Each number is 500 + 25 x the weight over the matrix's rms, rounded and kept within 0 to 999. Layers, rows and columns count from 0. Numbers have three digits each.

# q: layer 12 attention query, 128x128, rms 0.232, rows 0-63, columns 0-31
# k: layer 12 attention key, 128x128, rms 0.247, rows 0-63, columns 0-31
# v: layer 12 attention value, 128x128, rms 0.477, rows 0-19, columns 0-31
# o: layer 12 attention output (transposed), 128x128, rms 0.477, rows 0-19, columns 0-31
q0:500501499499500500500501499500500500501500501500500500499500499500500500500500499501500499500500
k0:500499500501500500499501500501500500500500500500501500501501500500501500499500500499499501500500
q1:500500501499500500501499500502499498500502499501501502502498502499499502501501500499501500499502
k1:499500502500498502501499501499501502503498500500499501498498502499501499498500500504500499500498
q2:499499499501499498503502500501497502500501500499500503501501502501500501500500499502501501503501
k2:498500498500500503500499500500499500500500501501501499500500503500499500500501502498501499500502
q3:499499499501503501498499500496504497498498506498500497501498497502502496501500501502498499496497
k3:500499500494504494498496505500501497500498499502499499499501493501499501504497501494497502498502
q4:497504505490507502492488499504499491499510499506502498508498509488492505502499504491504504493502
k4:499497506498495495499506501502500496502498499495491506496499496506502504503499497497499508500497
q5:495504506489507500494491499509500490497510498508498502508500507487497504503499503492502508489501
k5:504495503497501495497502504498499499503503498500495499495501493507496503504498496500495503502502
q6:506496492517493500508516499485504512502483501488496499488500487519508491493506495510498493513496
k6:501506498503500500501500494497498500494500501501500500504499507492503498496496505505502496496494
q7:507494492517488502510515502494499513505490499493494499492498495517502496497504503506498498512499
k7:494499507503493502501507495501498501497501500493498503499502503510506507496502495505503511501501
q8:497507509490515495487492495495510493496497505501503503500499496497503496501496492495494495491495
k8:497505498491504507494490500493494501503492501504501492505496505482495491500500502505504487502489
q9:491508507487514497482484501494506493493502500507507497502500504489503495495495495495501494488493
k9:493503490499502510494494498501492504509493506498503489505498506484498494501499503502508484510487
q10:496511505483510500485480497496499491500511499506502499509504519485495498496489489501501498493496
k10:489501493497498507494494499497493503511492511505504488509499503485499496502500505492510480506490
q11:509493496503491500508507507523491506509516494496493507510503509498487517512501512496503518505512
k11:507493510497499487502500502500505484486508497513485507493506481501496500506504502498493501489510
q12:495509504505508496490496498487500492500491500501510498493500494507510491490502491504496488498491
k12:495502501512491508498509494505488516512496503493509503504504517501510507494502500498502497507492
q13:510495502518496497503516499506496485500496495501497507501500490513504503502518502499497511485513
k13:496487513522497495502516492512483509502508504489493513491512500512506505505509509492496516505517
q14:496500505479510507497490494509504495493504503527498504506505508473501497503499507498496498482495
k14:505503495485514496505499501483503496497502504501502500497496500496493494510492498504504499500504
q15:483504516477516495480484498510496487504518496499516493505513506487499498489484494502494492497488
k15:526516514468512496494489488460517498481504489500522503505499498504508518481501479512494495480488
q16:500492509480499499506498493511496506514526504516499507508498508484491502490519509498503510493511
k16:500498489478520505496491503498498502497515488494505508494511493513500507492497503506489520488504
q17:491515501475512502489481498482518502487487517495514494498494499496503486492477475514490477497483
k17:469501487479518514504506499473497510510490511488515484518488525477491493510493494488514483527465
q18:507491505491520491480495499498496480504518501510505503512529501493496504488502479478481528479533
k18:520496522480524468499478479489511475486519507509496494484509492520502538510506474496490505487511
q19:479492522541497475511514499497495496541512480415503491464490431532492486460513506551512467547481
k19:491525510491485490470498501460461524499510506488515506507510476503491526484510494486499488515488
q20:509517538470508449504515484507493524528491497512527479488471479461523516537522531497519520502505
k20:501483510556490477571500491547549456545465516493453460503467498507461470547491510479514513488543
q21:550533499463558504431461523455451439536469537498572537489519471510550495509541407510533483460527
k21:541459450517578528467535558546486536465560487503515547500504476461562462493524451546501540489542
q22:509467515506507522527565488562493476534511574547506472517519478521487505461574488513483508478494
k22:467466497507465497557521457536455535491502560426522478531561486554502518490578553499526534490573
q23:499472563544534452518533525489487507433460504534587474491484500526452514475502481487512532485524
k23:498417501528495538491581496505508527516521483476535530551482523518525579456497488490546454438484
q24:520499519494509390496497538505489523570509476487489490467542465513582498535475478489511490450525
k24:494527496491452471538536509609552475474493539551440494459486465490545475534458502513518456475582
q25:475499500515492487522516515546495476395489507490556507500495518431479471504488477495445558499530
k25:411590532498414392532534521436512464490474570460538532492522523445466490492481508496442525482588
q26:516473492481500532495521599498500456556554483463480514572464507497490514484554524482478539558495
k26:489510548437544575454500587468520444465500440454445562483460523499468479476493456476490503477505
q27:473440505423506495476454522454496518451514493476535461538524472482428520502467534474474494523529
k27:515453511561484509482468560456555490444512487513496533522480535485476497497464507556398455535481
q28:511510493431497519487495485560482469509461520516488525511548523470445547443479476536516487562551
k28:440476480484494518438535533518524484529521598491501522486461482471517505481426522456588472548547
q29:528536473501498461440534494464479522482547466529437487539552556518465517485475462540549531508503
k29:576514459518485463514573451454503404544524456444501526534557502481471452475522540437553538513519
q30:502551487538525488523486460494515478486533522442534482530472493501525442434500567510481444481497
k30:511512465489494500509489498443471505485502464467536490452474517526547405492464557489467410532471
q31:469509522462450494484453507536498473513503483510584493467546508464552576429482566489461476490558
k31:504489481539484515538517448435532465499499497539530456440519540480552575435492510501525476401571
q32:501500500501499499501501500499500502501499500499500499499500498502500499499499500500499500501500
k32:501499501499500499500499500499501498498500500500499500499501499499499502502499501499498501499502
q33:500499499500501500500499500500500500500501501498500501500499500500500501500500499499500501500500
k33:499499499500501500500501500501499498500500500501499500500501499501500501501498502499500501501501
q34:500501500499501501499498500501500498499501499501500499502498499499500501501499502499500501499500
k34:501499501501497500499502499500500500498501500500499504499501501501501501499502498501501501499497
q35:499499496507493498506507501495499506500496502495500503494504498510505498497501499506500496508498
k35:496502497499505502500497501499500502498500501504507491505504503494497497499496505499499497500507
q36:501501501501505502495495501494504501498498505500504493501498497501502497495498498499500500500498
k36:501501496498505498500496504499502497504498502503501497502502495498496497503496506493500502499507
q37:502501503502503502498500499490507501496493502496504495498499495502506494498498495498500496499496
k37:504499495498506500499495505499501499500501499505506496505503496496495498499497507494498497500506
q38:501495496503490502507499504505490503504509497499496504499504506499495505501502501504504501505506
k38:497498508504489500501511495500502497500500504492492504497496502511506508498503494504501509503502
q39:499501498497496506496492507510489498504516496504494503506505520484492507506498505498506507495507
k39:499493502502498491502503503508504498501505499500497502496497490511503506505501499494497507502507
q40:504496498514499499513516497489504507499483502494505501492496480524509494496509493507497496511499
k40:501502502501495503501507492495498502496501500494502503501503509501505503490503499505501506500496
q41:502500502507501498500509498496509506499483507498505500491496478516512497498508501499494495502494
k41:500504500494500503496500495493500505496502498496507505500500511498502499488499490508501505497488
q42:495503503497509497494496496490504495495489503503508496493501486504508490494503493502498491501493
k42:492503497501498511495502496499498515506494507492506497503500518498505499491495494505509497506486
q43:493509498489507500494488499491499503498507500498504501504498517489493497493489491507504495507493
k43:492503501499493507496493504500500497504491505509502488510498502488504499500498504496509480500495
q44:504490495513497501512514505503493509503489496502498503496500486513503500505513507503500502501510
k44:510497501512503496509505499506496500498506496494501508495503496515507500497502504502491519497512
q45:508488488514492508517504512517487507506507487502497506509493515501492510515505518498512518505513
k45:504503499514498493502499507510501494498508498505499501495500491509504496500502508500488499492518
q46:500495508491500510490493507544490478497533503516493505523508523477482522508498510476503524481506
k46:496494507481502489485498498501503492481512494514494502495505492499504504508507497505496495485505
q47:502490489505489513510518504507495491498508500506492508501511491519505508502517502492505520491526
k47:513487500526494500497510499526496507493517481497493518494506485516512507493517500508489526499514
q48:503495506540479490505525512502499503495496502470483490479488468525502491496503499508500497522505
k48:487497499512486504506505505513478507499492506499503482497512496492490503502510513501502506521510
q49:492503520482496494479503500533497471502527492525484507518520523476488509500501495489509511471525
k49:503489518490498479478503490489504483480524488504489523503506487517499529502510483495488499488502
q50:522494474544470520511532502443491536495457470474479506461486423578536470490507516519488491544524
k50:502478483536496479512516501499499504502513496493478528491502472510502487510516511485475536495560
q51:497504502509502486527507505487512503519482494469507484479493456506524493493517507540517479532480
k51:529538507536492485566499530489496522531504496451546483513520465493481527472521497528513515525486
q52:503508525469519458482465498509439514525531478485554514500483521492533504496496486520510447546455
k52:561532546484524503527502499506504494504503466479563522520515517539551495504480525513508502417490
q53:470495547472523466486548508505529517522512517475504473511465480450463514535509519528509554494522
k53:506490478524522466512522527521502481528524495468506455531495498508504513568485424512481549453557
q54:442493546549504505470501547498443476494535488421508498524460542489439544521507453520552488543522
k54:458449472449483508438535491446437513482512478464545448503523525481480523510515467475483540522532
q55:466449545538513451480507514498477513448471503455482555508474484505505479440566464488427477482486
k55:495475527546594453461513525456501485503528516491495534457499548497477464463565430429462536481494
q56:487541576472466507487529460479531569554468507544559531539473471478495451518581491503543502531521
k56:503532499520476518467502460522563500496556507494548483490529492509461471521500427520576490454534
q57:457480520521452457520504533483492466510526557527558502463543469501455482494496536517509475457484
k57:460506462527492512473524522445527506491502572450528510448550534466486508606507538498541414548522
q58:431531486547532482497534572451459498473486470495586474560465516550487494556491458462574573447494
k58:430524536464488535511486533518489510513518475466498441522433568548554449494501504503468503527497
q59:490445529494481464489453445509524533519465471522520455463509444460478504387476512530546439479487
k59:557573492405420490519467524504472529497507441497497512459475505509459503488512555553461497546512
q60:542448554491451504516504524463448484453465429460473467522576492550552545561526548541480499515582
k60:532513467491466529442489491486490498458511448493506507480542554539528553578526532437559533555462
q61:519537454553518470507499461563492467458497512537483531568498479527508507509546453548483495574471
k61:494498476490506488514485510513520425494459514514521487565540526534516443443493438486506498587525
q62:507522519505429533540522471490495543450515489472492493506495525518435453522461512579481568496546
k62:462564383534452542446488466534541539535463482488459544460493496463535557509523474548487548494531
q63:477497481483518510493451519520482545468485472495523528544480452500507492507497484480518519540454
k63:477516519435518510480526498533481545464518518476462543487469486548450572490520504520466471452477
v0:498490510513490449518523506462490538532507589542506503549450501523491515562520540479465508536517
o0:512471526469531549492413521492539462502532385531514477469544533485530474468508495504540510447457
v1:530470559470470445525468499478528538493475500506534478533466499510507485531460464510514518481577
o1:516479468479466471527505526557549474535441475481504536412462537501501527488528509498503494491472
v2:527465481489478531491497499511451422556549577508491501483429549472517524468521516465497500531498
o2:539471469448518458526482501466462515439488473495450484533549450499555517510477472470487492457475
v3:498489506470514494488471495516514516488468463482510446484532513496506509489477454423520421503503
o3:498507567466466499521510486457502479478533515525471506465565502478425468498467525508499541495530
v4:538490556538529555502466498487475485475453499394448519498532493483426510515444477506477476470488
o4:503476515537525524509486461466473469460522497495481493500498462500504450504502513454487475462488
v5:482499488477507511494563502512517459519495507529516497478521507491408480502487504442506474504464
o5:538523504528502449476483503528469498448501481485482509421457472433511490451492468485504493451502
v6:509514523485538551518535445499508515449462499484481541505554549557536448479533504503487504509483
o6:407555463481478476477520535483507476506477488478498465529490442467502431482460500534535478551457
v7:504540481535554525499501484469500531525520499530563471509471536466492519547523496483493490523488
o7:504539541444494479490507462480504492523470488520497517459481493476523506533540567556526528452520
v8:496524439515532522519453528502485476464516460479476513505510530505465521497476558497458489480511
o8:456502528536491501484515479499511468452497541541444499512527481521527508450542469478505468453544
v9:504501495481490519502507522500474481516486503416556501502515457497563534488495505463500535550542
o9:535460487526487497519501491497496524507441515448462516463496509528509485536478509468463455522425
v10:442486576491481506517526511524512503495497472526502517447528521483458492456552555556571500482480
o10:501482556482471501546481541539464508528589484515529538495499472458478525532479488447473488509505
v11:522513506522497519504570495487462546471477474494496491537453443507471514536493526563484508494488
o11:458537468523474503492504465460491471508506469470479490493504521564502491512456537474489523497546
v12:489509447533532513537516489508534493488510456461496531476464551556553459527510483486543473480542
o12:483538510480464499548474519513489487476485478510448471515540539566472481476421501529468481460420
v13:476482548499449555535524511528525473478502531536485482462465512500485514479531581501511475525491
o13:452507544490550510472559492481441470517529495496460538544456494465503531505588494535509532496441
v14:493491533520495518474543423511491511469513537438469490512488437492545463513443543431481511531456
o14:503532480514557490469492505477447516450545496559539495479489557561543497571502541510527522486529
v15:515498485539545520494455520467528594499453488515490508477522479520449472534446553477509533511508
o15:476526456485475528500459550531505493527536467552451489569525504509509467454480493469457474517502
v16:546559486500532468522529497533503501527478503516440445539502484480514502531510502473423494515484
o16:491512503487462534453518508495534525443467501511465578505536507517526456437508483496459550457502
v17:477515503504503489544528554479485508545513481590547511516561485554470544520514452507522498490498
o17:555509458502510445472506460584571461476508509506497492554476476539494501499502510497526520496502
v18:551506452467480531541600485460560510504515463533506437488538553549513479537517483454472514470516
o18:443489487505536460513441491482517499485523573533519541515524555518489464443468479551447531466527
v19:489530497517549475517525538547479476444470462541548446503441500484495505506504523476516484527510
o19:490470507482465490480572496488490494521525534409460507504499537584518501469449491531523587458510